Each number is 500 + 25 x the weight over its row's rms, rounded and kept within 0 to 999. Layers, rows and columns count from 0. Numbers have three digits each. The size before them is the row's rms in percent of the matrix's.

# v: layer 5 attention value, 96x64, rms 0.425, rows 43-95, columns 0-63
# o: layer 5 attention output (transposed), 96x64, rms 0.3, rows 43-95, columns 0-63
# q: layer 5 attention query, 96x64, rms 0.347, rows 64-95, columns 0-63
# k: layer 5 attention key, 96x64, rms 0.336, rows 64-95, columns 0-63
# up: layer 5 MLP up, 192x64, rms 0.319, rows 0-14, columns 0-63
# down: layer 5 MLP down (transposed), 192x64, rms 0.169, rows 0-14, columns 0-63
v43 104:506460505495513537487480531489489521501480507452517487499460480509514556493549513536511500518527499496458469546491477454509498515504494492546473483485486513466477511476520542494477494525524552
o43 096:475516490491497477481534489504542481507518488521473496480511519483489462528469495482476502488494547485526508448514506548471493482501558538481540490515536501549524526510456467504522521472494467
v44 100:458484530458502524451453469534557494527497509482521507517531562530463541494462490530532501499479503493489504515502515486483494456509517484475498504512526508491470506468491505530489492493509538
o44 100:544538469536522473471530511483434514481520496556494489496467488484531479481549505460472504485511489512526484485503513495522523528510456514522511495508453491513504469497532477481512473489483468
v45 101:503490503498446519462516565518491502489526461485500548519506478478493511528498497524497493502514512555515523495509498501501508524497513513486465453520554507537518497447517473531479464535477522
o45 110:495489514509539490526488458497509493540457558504496499471493520509509499474504502466519502501496497455487476500469508489506481485464469488499532554463457521473470503550488533461506538470518474
v46 102:472494526467468476491501486486484505476493511465491504482473479462558500531466539474493498490488481495475545487481528488537444482481525479506486487526504499496516478485474544548469490492443502
o46 099:528502472527504506490497506497542502513509485519520511499537506520452516479512460488511491495529519491538459494516468491453550526512449528511509520516493513528484516497542455469537520512559505
v47 100:501468477525512494514498487533520492443469512544492532515479496522490471511511529483494527495480504490552496488470498522535518476460524562515499441457514506486508499486486537517497503554500509
o47 094:510560483493481503492516520463500521550556468451492459503511495483502519501500483537501475532492493515449507486538506478467489512532509450485486525531495489495506497500508489483526491433494483
v48 099:475555555470486486533518543478509453506494473510528484518504478514488502542496485520498487472491497476489511504536535513506487516523514525493536484471488573479522467550503526489498516525505495
o48 108:493443451512548506457508482494520524474509554471447499521481487474501521478491516459492520524499510505506478477449465481481491494509472514507484498535508485535490541490497471471524478480493522
v49 108:481499479523525508487513480543506531515497494492503506460447461526499515458520477495503469507521461514530469520455537519523506451534539480463475525483487554505476503521464492492477497511502515
o49 085:509493541488510508504477514478532497478486476523490510543558549466513467537494510512508524515473505486495527503525495516482514523468434523541530505503506434497505493490529525517530471477501478
v50 105:483464459473480486503508513484427497453534473518501487480534483487490480517496519508500501472494499443504508533512500449470523492494534509488493513511501513524487545533527538514554512485526497
o50 097:546531542529489484544529474522583511538471541497495498525480502515511510476498480488534498513507496538505495467516471531516514524496460496520508466491499500497525448485477484497467504502493483
v51 104:482532493515498494513515493476512519494539528458554527479511498514519525531508545463513554568505469458501467512512520468475523487482486491441507486510499484513528488516484507508504508499540495
o51 106:521446489489504460485504497497482506496468482524423468503476497485489508509479438544500465456511548520474530476499471511497514503503498515523483496473492533498487518509502470459488507505456486
v52 116:509520521528552544479491488511480507450485464513494496503485485509498503513492470541515507515477499470539492476484489510499487465532481492485477530521487470514500431472526544508532460458534513
o52 104:488508478511462470539512484505479474560522500516515502501519519501482460468515527479491511482508476552486497542548530487498526531489484494492525473498509512442511548518487463511467518529465500
v53 110:511519470515497497529509553507533493454498510521524514527478473521513489498469522479536499502511520508451531488514475430482518515497537541456535540487444528503493486494480497495517513492487514
o53 104:484487547487530515437498496479501509503517498466480481492489511462474520537524489500457496502498494470526464486467534542496493494515453481541459487529549499515539522532507511482485508526509471
v54 103:522458493524537502538483512523525485485530488494490515469477525460514486483506477542492516471512449468492525508541495510462477489559514506479468480496522461477541501526503511496528542496473525
o54 116:490510474472498502411519524481517519489491485485514489530504482501473527531497497466478500522493548493499469475452482483511477537476453518520540511514496552539486497495502467482487478494520481
v55 099:498500481497512487528491501491526488486492562505487469570496443486473531527489475469487500491523455493516557508529499523537528497496521474466516503480558476501469498513518499511518495477483501
o55 102:495508501493498539481525540534501489479556500501502516434495515498521499498516537529485500492475549493475479456464493448462454506497500538524486507507470535518551501493483508482498514515524487
v56 106:539465484495523513506570512497504490533499541473475534496465512485479545548514517532530521477475504492514481503476509527518505512482509536476544499548496512532499507525502457493514532469514510
o56 095:453520472480503503514466517493535500462523470511509474505497459474491490483475471444470499508542537488479533473490472458477475500517483500512466518451535490478527529488525515470506495541513510
v57 095:504517498541439514486495503437516493478500524484476482527483500520512527522515504543522525487535501514501479506506501470495502415476492504526523539492482490520529510544502483503458533479478488
o57 094:490459504492546496531478512555541508521517495494507521493524486476454501491477525445480478504485511482492529481501504508522488590519484502480498496514514517490497483450514526467534491519522513
v58 105:524489476470500479501467558482487524471498494479543499492476512472498477490507498481513505513525566526499441500462502564483494484500505536491527484488548515502476495483467524512516520466490471
o58 112:454505502518525553450528501491535482515509515493471491515510484493479539540494482519485490508489472495524554485518493450481509543514463497512476488485474504522529533523531470472473486539501534
v59 099:488477511494428491486492482482521507462501514496533508472462494492465532481488545452508479458508522532540475500540507501494506522483477490538483538475463461515478458489517522506501505484520517
o59 101:484517487505557524499497523503473505538482480513471480503537498497554463521505466511495510561502469486488491521461496477528480483512458515457504471497526555473506501504518485464496494515452514
v60 102:472483529511489485506482504452496564493497474511456509503509480506531481504484512518505455537459440521498461545455515529473502507488490504520510492457485488483461484506503487548504488507526515
o60 094:543538495490497522461481502575477432516496525486567501498513520502493495493509491519492502503522543512510518467515525462540515477516505471484461503504506484472528525479510513485483483493468494
v61 099:510498532513534508476477448470494516471508498498504508490495536475477459503503511519552513501508479545554525527542500478490476503466470467483502491464469560477503490487513506521483475474466481
o61 130:506493483507432459557496485544462501542487500521509507498532489556531472475504502517486476487481482488482488497495529518518553495530532494511502529531503439488476499482473510522485502505501491
v62 101:500499502506486470503483520507513467486500512485458502501502489488460457483520523466505465524457466507482461489545474465487472455491524481535476480498508513533521444531508473447533488479508486
o62 103:502508479486522514503543500479522545455513492501546504497494480523521528511479504513495550455548547488544540507461515519500513537501464524486527516513500480486490532468487508544486539515493501
v63 097:476492519529482486492506460509471483475499479560482501487454535508529553516497495505510494501516501492473451471530504465547505498468483476463532478504539478482507502463515497478549517530482518
o63 099:536512498480544517502499521512532532513498524454512505526539485489490460487513511521498513507502526532523525518461509539461512507526523516553472493496444483522475516509475510514442461489512477
q64 085:474479537532503493508538436467490486531475496471502522496504494504492503473529448485500483496487501470471515524489512499504498529479453538529493557502476493501542458495488518539535473477506472
k64 070:450488516494519473516510476485506494534471453487522537458501506505506488455529470465509502431482523516494507483500497492528501524488466524527495559528516518491529492522492502522535473489544485
q65 104:486484441498467515520463536521505512462505521511517488500486497553524493501503497522525565487489481504510506470526525544515463521489501450460492480556490520496494530473521476536505509521498510
k65 067:525479435537488480520521529500473533462529548493489499542489493504529513485457511507502552510502473515478499516506507488516480547522496476459477501523525479462474504498503458499537512532505477
q66 109:480470468538486515528455554480476446493461492529501466491504490497493511475497504502516547454477509478522485463508534500535443498540504497501513527495497528506466506496498509456475480510482512
k66 069:463481496544483493567474527510485494532499523534553517503511491518502479489492497519501525490467512467489457511547515498520461503509540513464500494497488556502471456483505524495502508505490449
q67 136:550508528489541468510579483489530504500538509493499513505476530461495516505481509487492441526518530484478512544494514474455536455507504508482502483456504485506510488513497497485538522480494513
k67 087:431476545444469516539488497493542518528468496522510539468515545509488519502524508477459497477507505497511531518484499501486508464483468526511503515502486538507526481496486534507504481476543473
q68 107:512529519473538498446583480503530528505533501502506509512481512478502495518506513495484447533508514517473522551495490487464540481479510491501505473489505480522549490498494504549517529481522486
k68 058:507525435482524480426566498470507517480490504497459468523503501472505510496505515522510455502515520509490511521484491486467496516465509470510480486477518482525551511500510494540489508501527458
q69 120:438486495493478524474445510500513519525478486501509486492534470532502458507520520529499539479481455500530495487506488494549491549494492487531497539537499517491502490489474506545488461484536467
k69 106:578517472544497502490488497525464509478539545497510459500497478490530491476486505515538505523515493488490476498508526499534485519530539492492513475522495497523437507500503474493512520531438516
q70 101:545522492505512471494563496484482505478494522479481505513461532496512530519463481471495449528494539514482501509495473509454488452504539516463494454480500474526519532524523494486526527507487527
k70 095:434497501470500493486541508486514515522464470493490532517490519505479506504513484509470480501485520523505521519487473519471512483467494490501505529486500490512589498498503535527491487473572455
q71 067:525494502467515496492485479542540559499560511514532497521526478508506468500522516528498498481507457498493503531512527506487533525496473466503510468491489508465511455467504499552522517483550466
k71 067:582544476520481504488497477518492514487537547476502474505513487454539509481487505522551483490502489491507510511497539498520483502506502489523520460494508495530435511491524466497524512517458518
q72 080:543527512499496492500533514464473480493504504495478491521474525507496547496469479459481428509510534510471498498498461514483469465508515543467494479467499473546509530507502485478536511497470542
k72 081:425495512474496466515508524503518549510463505496520533513503519498488508484497478514481487488501486547479522531485486512473519477452498490486504544482517494483575502500498519516490504481562473
q73 067:497516552500490506529495499514508543537537491535511519513512484500502471478536499551507501493491459490503519522495569473493514503516450458537521526486478499480486486473497490539511555500512468
k73 083:558545540508506509482482475507484486490533518499494495502502493464522502483488507526551459498483479500483506497501540501503504502493489486523491461490507485510431518521510449472521542510446547
q74 098:486530507515527496475527508466452502460504521473465483534466515535499539505485494477449458526512534511509513479516465512490473513516542515506515465509502473515499535513499499456514513515504565
k74 094:461494516489496477491548495477498511514477471522495542518488517526495508480553491461466461510475528533499531500494510532496528476508490529519531523471479484490562484500502542525455469484529478
q75 068:483519518457469519498464520516508543514489499519539482495524472533506453491500493524513552448504460511498495515493518470551483519505457464533486499499507512451469470476486488522490484485530492
k75 093:510517542499500499456509514478464474459517507540504501489512496461515489477518498505513433504486483517499502519504548508505526469512497497476512516466492482476450513510515465465491503503433560
q76 089:539520510476524517486558511471512514525485527522474485492540493527515507530503539479494516479498523507526510525492480486521487498558515476521514486502511509492557487506466502561464478491535550
k76 097:555494515455526517469527539515502532485494532549486493516504472489505510528535493519482486523509512519519539545467514508461523462526505457462504536479485493483523493493471513535458494505510505
q77 081:512496485498506528504553509492522544519468518476503522500539506449521480547497488512477512489488455443508462543491485489499510514460514493473490570471513473512494510500489462474500496519524489
k77 082:514515497450508565481568532508520476518522468495495529488524502473510451535545495449505494490477516468491474508506481507511515531486529457485478486495490474525513494506503494478490470464514499
q78 084:547537482437482538490510525506483483520539543507493510548519506513509480492473452500491478509504480475484470499500523498511520520498481476518487518455503481553509486484553495508479554501489513
k78 080:524518494529461531518437489497515480482523514537486491538506503494546507500451467474479470507492453473516474472491520498488460535486503540470501493461519477515473483484543512489479526508476505
q79 083:498476499513522509463541454547450512490506546516482475512509501501482493484509497500458496506517528479466523491502490512527482508520486470518499490527516503532508460501487497510409485520552507
k79 067:522497523531503526479539456490472488497503486513447523523515504511519498500508493487475495490533530513477481502509463508502525486453509501515531487494551486511552452507462512549440499472503467
q80 065:530489490515505506492508502524489546448507510496501533525552503507520521568529482537500523504530482515464504499520484512518509494493513455475462433524534523508489504462474509498499507534506467
k80 098:571514500461514498487443528534474510477521513482481471520496485480479506539470545497513515524501500498481485485506481499495492513551493494494489455506492493504455476482493448456482537512465519
q81 084:486475473527499497516454521533487569475515498463520487501482512488493514510448503517475557493540482510523522489484510505501503530484520475475519473509502517455478507455475481477495474506529448
k81 094:517472430497501492500498541511505527496495521492514462494471495507515469494476535459470572492525514489517510494506511500515474509545537489486500479492469522449470509464503445494508471521505491
q82 080:537443524494462553491487496512463513471463504524512507493529476498528507531463485517481509498504489501482478484493488524486533477501494487469449482465560495533473482527516494488449500511469491
k82 093:506480487497517499502471507537500528473498513451496469506483479488513487543458526521515513480524432480481471469477517473509502487499537507528452462507537472505471506512487447479485525507483541
q83 076:506456515542500521522489461500506538522512504545513517481523488513559473509490462521534526473501501493486504467503451517576487512513508503499474507513541539510514491469515477514512464513492525
k83 081:529498505486493524493523531530457497533476516484513495502517456506537497524453489514510532461537501537485500487509464522532463537500461468514458504493540512491499496502485442511511516489539535
q84 076:490486479535479508517549473462505521523459484499476480522488503459498507482529538487455462479487467491489488511466498443446515476469500556506531481477496486491489508501468508500472482494535505
k84 078:554519479473516474522565468470535460509504511495501482465521500477483477510526523471497498486475459464484489481481469440473504498516524502530503482499498499506484497482523492496462451460518499
q85 075:512488496498493536471471501522526516485505561495552487493522506509507489531483463503510458547486450527472483492491512521489518529437503528458472486492492497503529517497517468497546535507509529
k85 106:544505491551483517480455494505525502487487539467527486483493515513542506495472496482516508521532491504466440484499487507533472518475506542503490454518505507495467508518493517483564550530503511
q86 087:477482547499479545509553521497508460498458511542486494484498520479457521520525512521558464515500487508522502500496516493471498468498526486469447480496510470478517537517511518495503495498485560
k86 094:561520597503494527500491503520506470483490512542496494482469490512474501509524514506518483557494485506513465505507474483500504449522500468500455514534527503486484529506490534486498514496515531
q87 074:526486511485496535517549490524480486532493529508509545523535525468521487488506497479480502453529535477511504496534476503515513545493514437528496537486517529508484463495489517514494483487566517
k87 093:520521506443460558499509495502514513498477491504498537524520495502551490517539505461479520474510505493524509527515491487481500490466506434518491519493511516508521471483484526515458461466556486
q88 091:490544481520489502524470530491437528486508511511499515516487521515506489452525449493468530456555518505496483532507502497508497522511478476490507544513479534541453492478488510467455510497513490
k88 084:465518471468529489525488520485497539522498488500498545523516516492486496472509521504476532449481523502474503488481502488511535486494512465492495534458476502481469490474510503482407494450525515
q89 078:448480516516487496497479564504465535483485543489504518469476531467465515523478477539521549520499506493514531507496538523504511467528512455475491496517515492501481531503504461464461490518485503
k89 068:492499539552521517516442530490481510511507499546478478489424536474496492477480478518512555515483516484528494486489510538529502515474547502475494513484508495467507513487519497501471471517498534
q90 083:516500535535505528479543502518483487531472459513501473501462472471529485464495513502516493463545524527489532480469479507498444488541485497508486506511538475433515492472485472524495510510478505
k90 085:513526514547499470499552502514497469498494469510493499515496465432502483480482506498521479447542491539492513505470521495458465487509465494486518503535536485466527514486506463500474548491494480
q91 061:480550516460452482511484467483492462495518482505479531499507497443464492463531504476504488468530488515519458503536527491492511471455522489497445480497541518514486503525509509488482528518469491
k91 062:492521534413504502517539486462479457489506508498528504521515475461465484472512484512486504460492481530513502474512497509513541511503477498505471467500493490473463500547527537512476529469490524
q92 081:526503510474494492441492472529474513489541507449518507520505513467489542491466513489486469518499502519471470493510534508462565483490525484528478440465514517505502539494491530491490531499497479
k92 099:512501470503520501484478456503506475461521506473494472505473533475537502515493474486522508491520457524509491461493519495460508521466497548512502398515484511519479513511545494474507524506494500
q93 076:482532496526497485457508503517501504453499491492509516480491520479502500528499478483512496508505481540517522520536484551478500495444557469463499480525526520486541500487501488480492501519578460
k93 099:527527467537486494505507511496497472448562513489520498514502506474527490492494491484505517490587499500485469492511497528499499521483512520478517445527492511523461471510513556472516534524487498
q94 104:539526522497494496484463485511434501513539534504491508566482479535509517489466514508469480494535530515492500462540475537498524508510480449529511489523493496509484482516504540540486532494501509
k94 092:489517540457534493470471484525490526476512525471499507565494508494482503509469543524459485485526467526490489499505542487469520473471476455540532497537488496527505494482500510511496540490495538
q95 081:521505490519514486512456508478465515506503518524467512544491512539499515487449452456500525473511475487524460532516478514531467503476479512487520485515497479542504462487564524510460513482508504
k95 086:486461475501517485510475542512509523517539499507479495521527473519470485493454516501451516461515484492531484517516510458525494468524511502457512530508498516544446513459524462485514491522509543
v64 090:510458498510468516501495523486492529505452521511501477497527542500437530543456507500484500496480448487516465514513496493533509467475506497479482504508516484526540505512499515448463470505537458
o64 085:507498495514474522492472541499478546489522468513534477535502489504482559514542577547499476507520507527514458501505541499476511529485501487539536502512482502517512473509497527528487513518490483
v65 091:475526512516471504490444441477522490479485472479513492471509509517522502493521501508498539462525454502485457478470480508510461474501529527521486479495491527479492513492497505454488445526474451
o65 098:504471497543460515557473521521476520506500487515485486477503486460492483482466537528514523501480490477505479504458539489517463481501493469495507525505519458426506496523466502474479470517527473
v66 093:496473489514466529525496510499489514513498485550466561486434521495489541499507457471534451485513500490513526535499523501506495538459498514507547487488536495490495512516477508465485501515534475
o66 079:496476509512440439491453485524491477512481497558515501485473484512452515505509519530501510498500465508557510485477523506522510511562472505510531477537493500497519471500520514466503520504525483
v67 088:479479491462547490487512472442496494522503513522467511480505510511520498511512507538547478495492542515505552482573478508510484476501557514497525517502526541509514490522481452490486486497514497
o67 097:485504525518552466472502519460506536479499514478475506502470494465504537528494455538482497520520548462473526510525488528485512508514528471491506491470497491491478517513500480484485501497461580
v68 100:528507480517489450520575459504493516495522531488497470557490501504514511502495499508528489508508473523467494485479501466502484495489450497561481479483511505535546501504491514485504561520486514
o68 098:520474466502484473534506486524484489488518496537490473509484488489487507485471478485535492529492494500488499442507456548475505504488445504462490480522493541549492518540525507503540562520498489
v69 099:512497519510496477539509538503487499499525490531521502486493550525498491554555512494491508435542538461513489483492508486474471514564492525511504504485502477517496487485482522470478456483512532
o69 086:496557519453505545489499515506490491498522441544529497500495504461515513520487479512479479505529533490530489535508494441485538469535513519528474491507514476506534523486450482488508515518517481
v70 088:516487485532497484523541525509533501519493498465500474483466468454445463521504516509548510552494465520461495476514489485515487444531527480503495496488509502460489478513510537525527486534491507
o70 083:517500477492483486487463499477530461497521486536503537510490438475491525476503509495512525529482510496480540489467491518513454499453566479496453521466495554502512510490521487505481520521492529
v71 099:490483523486481553531445452506454528488498489507463477534502504512513477498519480519524531542450484479513473464516524508494482488471472526504485558493517486495466512497504493510465500487461486
o71 107:508486484544493482523450512530487480493453484477521480507498502521496467488475500493495509489431482505516449495480508475485483449462465468480493506523484507478484508525501473523485449498458462
v72 087:457463530497500559505516514518512532503502531505555518482494486571502532499491491470514508481513473523503527513487526490495496519528486507477513455489462484467496503503483570524540508503491506
o72 085:491503483525496514505498498453508464497532552488503521490515496509447508459523518484524504462497504474548458486469551469501522535504494533469490510509463510547507473467476500494512522467512531
v73 093:533494488536511496520562465479531493487464517507476475493504530512508536500503499497481505533519507520485496442483530530481518467523508533509532455475489508496495496501518486529445447468467490
o73 088:535509495447478452536526473534501529482514536463498515490500487521488500486482473556526523502476511504502497506493492509524506505485491485494444503514451539498504441487445498497546518506498503
v74 107:579509507519545513512543441497501463522467470540488487497495492506542501535487519474490472529487551505470471514491489520501504508499510512497491467496521469503508515502531525445499503499516477
o74 098:500489496507515474506560473509543479563550483489490512513506481496489483484508470511503475543537469470452496451505504519511509509502507478487484493520477518505526474505501530554547509501537480
v75 083:479503494496413516466518503472525511507510498562496479477488502483513486484491543491485456484500502472483506499512484502520485469518498515480482445489518469512473522558499490534476501490461536
o75 090:461461509554498474448440500512439472503503486498500504530496517510488539476490494505521531514485483485505484495512539507525478508499542533489537528540501500471509545491493472466496516494482479
v76 109:502508491492481500421539431513512513480513476527494469511492473474494476513545529492482522535482492495498530543506517489504506491484536498548473512495492479505479514470481480498533466482469537
o76 089:526527455498485497463482518519520470508546508471528467486465513460507492503523503560533468529473463507484524490531495528529483486492522489479483460504503470486456476453520506525486488512476491
v77 094:511524529476533486525561481476445507485521523546490471492485488514486503474503493484501496488512501460509437497477526497496500518536511501452532544472507516459531532512462498516515470499492509
o77 081:489521458520513493507505494463457522478529486482528479448497514457502498512476493512461537493513518525525458494498463533482530477482467523489511475532465484484468501513475497460498482494531441
v78 086:513499501482486516523516493457499505508448472529492485496477515484460478488532494494523530478458460506499512501468531474443500484467515454487480491565498511505480496487549495513509542534510465
o78 092:521488479525492488541433488527529518516499503540503518502498493475442537471481508474504491494485474518504488505497490509533444515489528484493498546479527528547507467468518468526475468480504479
v79 097:492489466526524488559513505559524509501537534499539493486489510500519488513496482521476508496489520496450503501497505487451533490477531485458494487483525529492536472453519461506516559519510505
o79 115:512468489522495478554516493483527487474530479501461500491477482536530489519505464481475502488484504452525506485468454479508465529536483551494495502486500546521514518492501530498510454558485480
v80 085:493490517500486537495542519440485498486518483530531483477477493550497528489470482512525486504448510532508510521463524480489497506549532470500504478473506496492498541458533488446498493490456491
o80 096:447483472557479534511492503498518476475508517494482481473520512457461506480561522524501536496495503537520543503496516511530506515510522502447511525500459518503517533487526484477493476542498521
v81 101:531478518505537473509482495541498489468486508513492506544491478501499540486480516526502496448512504518435480545501521557446491479515500476447507507480550508506499490495492509505499509505454478
o81 094:513467479487487468528511458500472495489482465462475476501519523479504487496509508541452544517523487493448439497533492494521489454492443528484470529513499506483490524507505489530480488477473501
v82 098:519518526477505537461487537496528532520517496474489486539500488492527455520518474504502508484475522506506481531506555481487556487437520502509502500442458513537464509483494513501471492520494514
o82 097:468458426514503537476510525515512519508486479477546483483508501532530504500523447512505519544480515511557504488510510488508528533499477531509474484517473497462501500541509507509496463509532471
v83 100:530517492458547459493492485502487477445484485509505458516465499496501501519507563478501504536481488484468488463514565506500519500488518530503499492523508488490485520520513439467503526524495536
o83 102:461507493569491518485517497519487433555458487489462534472490483489511506496473517467487541487529520459490487482467488517523455512520469526518493525539499521488496503508508503504470481512497499
v84 100:497495508453466500486553508487485506502484498450513512538508524466478539505456528462469502469477474489438494482505475473501488452466486531464511474484513520514496495481491476503534519475522498
o84 098:501467488508496500520502515457485469482494541475445505526517488492482538507499481502464526547487515490485466468533501520482426512493488559514524504496486502495492489530469487517553521484475505
v85 093:475497512504522522533467467506463506495475505485501495568483457495482497558524495484479552515512508507517493508522516509474508474467490473565520506510498541533470515491482487518517472491501452
o85 104:545497487457488503506494533528547487499486489459452465518476469487533493541509524483495490491478517504509449486472470491480468435475486495513453499488528471488515473478491485531519513497524502
v86 090:464525444534491510519489485522485507494470463511438528508523475472478461492458521504522548492487504471495472497487503483487472481483567515515487480493521499521523485530483455532505509498483484
o86 099:465491522507491461507440514478530539489490489473489467480452506505483512509494505477471514520445483478502511455489511495517417479500522508508516509493532466461507533505535496486504476509506484
v87 088:556484514508494508471505513517492493499487462493506468472478542461506498525519521517519471535507487512469453477549475506497443473495504455487466505476526500504514499473493503566500498491506454
o87 096:516468490490478462486498445499514485501495486515510542527502486507529510491516502550505473543475466485442496518529488509508515453442518475499480504507509508482492493526487545566479484508479481
v88 111:492484477542509469464512485495471500509452480483510483467507531489483534509482516519474524501494499541492509445481539478502496528472542496478499503486552493491515553521542517503496537492519554
o88 079:505506496546497489495468496471525501529506488507479535515462492470510520488492504540488523451467490482436510503507520516509479549562523473492479476518534505447512499493512498485510487493456460
v89 101:460516513471522524464514471530481568512504457474488510472500493518516478512466501514525547489562515539478529499500477496544507478515484463529495509520490459483497503533473489490490492519489526
o89 096:513559518507495464482536497525491503475469497481493471511517488483537538481496511560507506510524531489503491472483472512448500476531522527493486476512522470439511540522530489499501515501497553
v90 102:521500564563539486537496495500529509507481483526539534512499514466481508502478560551523491525515492484470483468479534471492508530520477512491520473475513514509508504499520478481538490496517529
o90 107:528521511537494515554512470492531438503533501532496512508513480538486488479507444485515530450511471478513530489468512525488485491528508477517494537558492511483507476494540518520506498490493469
v91 096:503459475536491463475495477512473493498518489501493513484521492488465530469481502528483514465500556496445449483532517472492450433489499517494481528499488506466500495513475512510479508466477469
o91 107:481469531488500462481468486486456512472490494467495495495515473470496501506499490532493522520507481499491451492535507518468486486482497501444485541455487494423475518532472485470489479487481458
v92 086:503510520494499463434484535540455530511491511497517522544481475543492444515511477527502474557504492461488491481489498525486512510482529496534492494506506470454502501515482541496480492467513505
o92 084:499526479490460483498493467483521509528502461500518508503536522477582477509503487508521501479491483513506466513512531500516541509492460459541491483512505476494496486551471530536539497527546489
v93 092:516531525501462503498477486474487510492530539518488534499531507480498490500536483524490481547497544486524547539504527494512488478547445527503512500506531490442509504507477474459517482529485533
o93 096:487520520543493502477506500437428458480491482514500475493526496519476484482483506555557490473536463541512492490515481500478530502531481482513528489518508519495472504479508474484488487509467521
v94 095:509489483525504488455510508494532511451511479464516496529504479518493480509516548497492500531479449461512474540495543429485472507508505496527524514547534514516497460512515501511470477527521502
o94 077:477510497515501520504500557521466538485515494491517540487521525520498516515497474496509477517468482532483466489475479488495543485484545497459514464503541459517539474494474544536537476503512458
v95 086:520515440460491500522470495542510515537535509455496515529518492478473514523518523509485483471486496499475534471541540487488497499483510433539494515516491496500509489545512530484505468505457484
o95 094:517488510477444500464532520513483476499487507480532497529489509480512474530533481488532486530471479524500479538504522505478515486467491518514438524422498467520507508531541476513493476493510517
up0 113:500471474505536481506493520533515496501545529540542542463498519479522523505462492488525488508530501508520489487502537542518502498517533438465515476497479471498464478476492481460456514501473483
down0 113:501516536515514499487537496542541488476541499452477509540511489520482488519489536503499514510509476476472505538522451540503466521474477525499460509501528545509473504484475468503467535525484468
up1 125:512492471486530491478490521443498495528478498527496508502504485483537488477482487520498522507432496471484469468485495496549524540498556483491486453467514458484465497478491508479489470501492547
down1 141:470497536525492524547521489467518474517535542502467524527512518484489552514514527503473518483479566475485468492488506498504455498478505488478502489491546522504475501504549462504512524466520518
up2 098:561472470442495491505507474523509491481479511522532496486507512473499473446473473463491458491523487534491563525486500525501524496519491499510538468471509467521485500491498446497480521511493508
down2 099:499523478477522534520496497518517509516483499568521500505506523471428477502479524493489507492535513480461508482490505482466503486501517489516505454484485523528526524547477443480528446494510499
up3 098:518470511501543523468460459517484484502499522513507462481481486549542447505450509508492510493522507553502487493484474490530494526530505533501489478526505477490514464519473501528524471495462543
down3 117:419473523519469469460496496529521473518509480497466464466488521451509483501488478514504530473520499514462476478489507498502490520555528492521500505491499501541496539545497492514493534497527479
up4 091:489461500514503502483479461522473514477509508508444512491488451487566475515515443506514439507487493511517507466467530481518533495526528486487508493532495485493475475505478489517526482470456496
down4 106:513469521497545534510476498500531469474529465468539484550520483518473540503520502530454556515494532477496501468528493508509475518513510507518491463513470527501479551484493504473522534514502509
up5 100:501483489548523497522554540520532477486500528488524465470525491491526516523515502518515460509516484546530474549452543435508482463494530512499528481491497477484503529515503509507486508491492495
down5 105:511553499486489508504475514503468467532509516490483495505454514481494532490503475446474479496529511477453509487487470492532517527507502478434545499558500484483471499522489514499489516447520488
up6 114:458507539492484501525504526550444499504508497512487529524486514474486474461488478506498508472505499515534502489502485461455508557441482496511492508501465479496479477533481527513517469508442493
down6 103:508525469515515492492458537452517504516508504476459485482503512469496477514456482517502486515495535456485511516519480493528466460499463486497507441507513499492508537492473527473494527532553452
up7 111:508526518516531484512486474534445509514474508532487491527488518438521509482523464545519548545479500524492502523501474525503508499488483527552499511478520445470509490504480484468477521486498474
down7 098:478475525512527522488506482512488490493539471507536494512471533492513527512525520486471522488461478501484527507515464544510434514464505508491442496500508514518514514481465487493500534563453481
up8 140:499521487533541470474499517515471491485530512482487510533485486469517478486522485521526497407503494508473465500517503516470522520475497470480486508459501513494493471477475572504481476511524477
down8 104:558511514497539495481473516436487524510491494496502501529525492502497557489492503523517505498495458532513508529520544490512516493512443494516501489487535573494458509511521492501527516468524485
up9 102:526486498466525484475462488517452482495452506466520515514473506486523474489533518475515536512525464508484526459500493505522536515496495457510512496543442530468492502490504489517537529451504518
down9 104:522481565510517474476472475503501475521475495492497501480488495502477497512506546490469534522538503494512522480481466489470470477478549529524497504504495508517515505476504504467553561474440495
up10 105:522537520480500445509446464513464510530525506501485517472499502514493505455490523484476483502544504476532536497493498512493513491531502495540524450541488481460465491481444471497490511479492514
down10 122:494494485461491487474509517506507497507470527534483480489476455502514545490495494503488466514518549475470554505467483503475483491488473499515477529564533498527464496474496449538474489501458489
up11 111:543500498519480503486530521487462520516520552502481500480535504488491525475465476504474483534479518529514508504507496489518519506480525470553515533453464493469509501522549500535520473487437492
down11 103:504475459512516498511491519448509479489538503467453505492484479462527519488481509461518557477502510486493515476487506515438518501513521510484485539458504512517494505495436530505526515544493523
up12 133:522543517505530483486485510554477474544531476479505527487509484465512454472505519528518462510494538521481494530492450471501497499495513494474517540516513522476474484516558495508539493474484471
down12 069:507545491480496500520481560480495497473481535501557515515450495503509510488487486478499476533516463531495522522514469500522512545498506536489451514492531492529527496495480458469542522467526501
up13 088:522500475477499509484504496469506524524478503531487519486532556540544492480530498536499483515502500495463512533544503486545511455456490493498475523500510496531479431477477515485467477483480481
down13 032:498502510493548509489512486487545496519529543497459512483507479501488516512441508518474495486473512486481521489467443505432485487513506453467455506470538500508481513497488498521508504517550476
up14 127:519538454472493498493497531494464494494533532495498541498487473526520479464517521503461526505526481521508515464495503495564495531537506467505502476524466498466468515528497487537478491509504564
down14 101:505492506554496519512499541485521506545468471494477502483513489489479535528466513506499437498502485501479470503510481475471535523475481505494482526474474571504506506554462544524509501519492499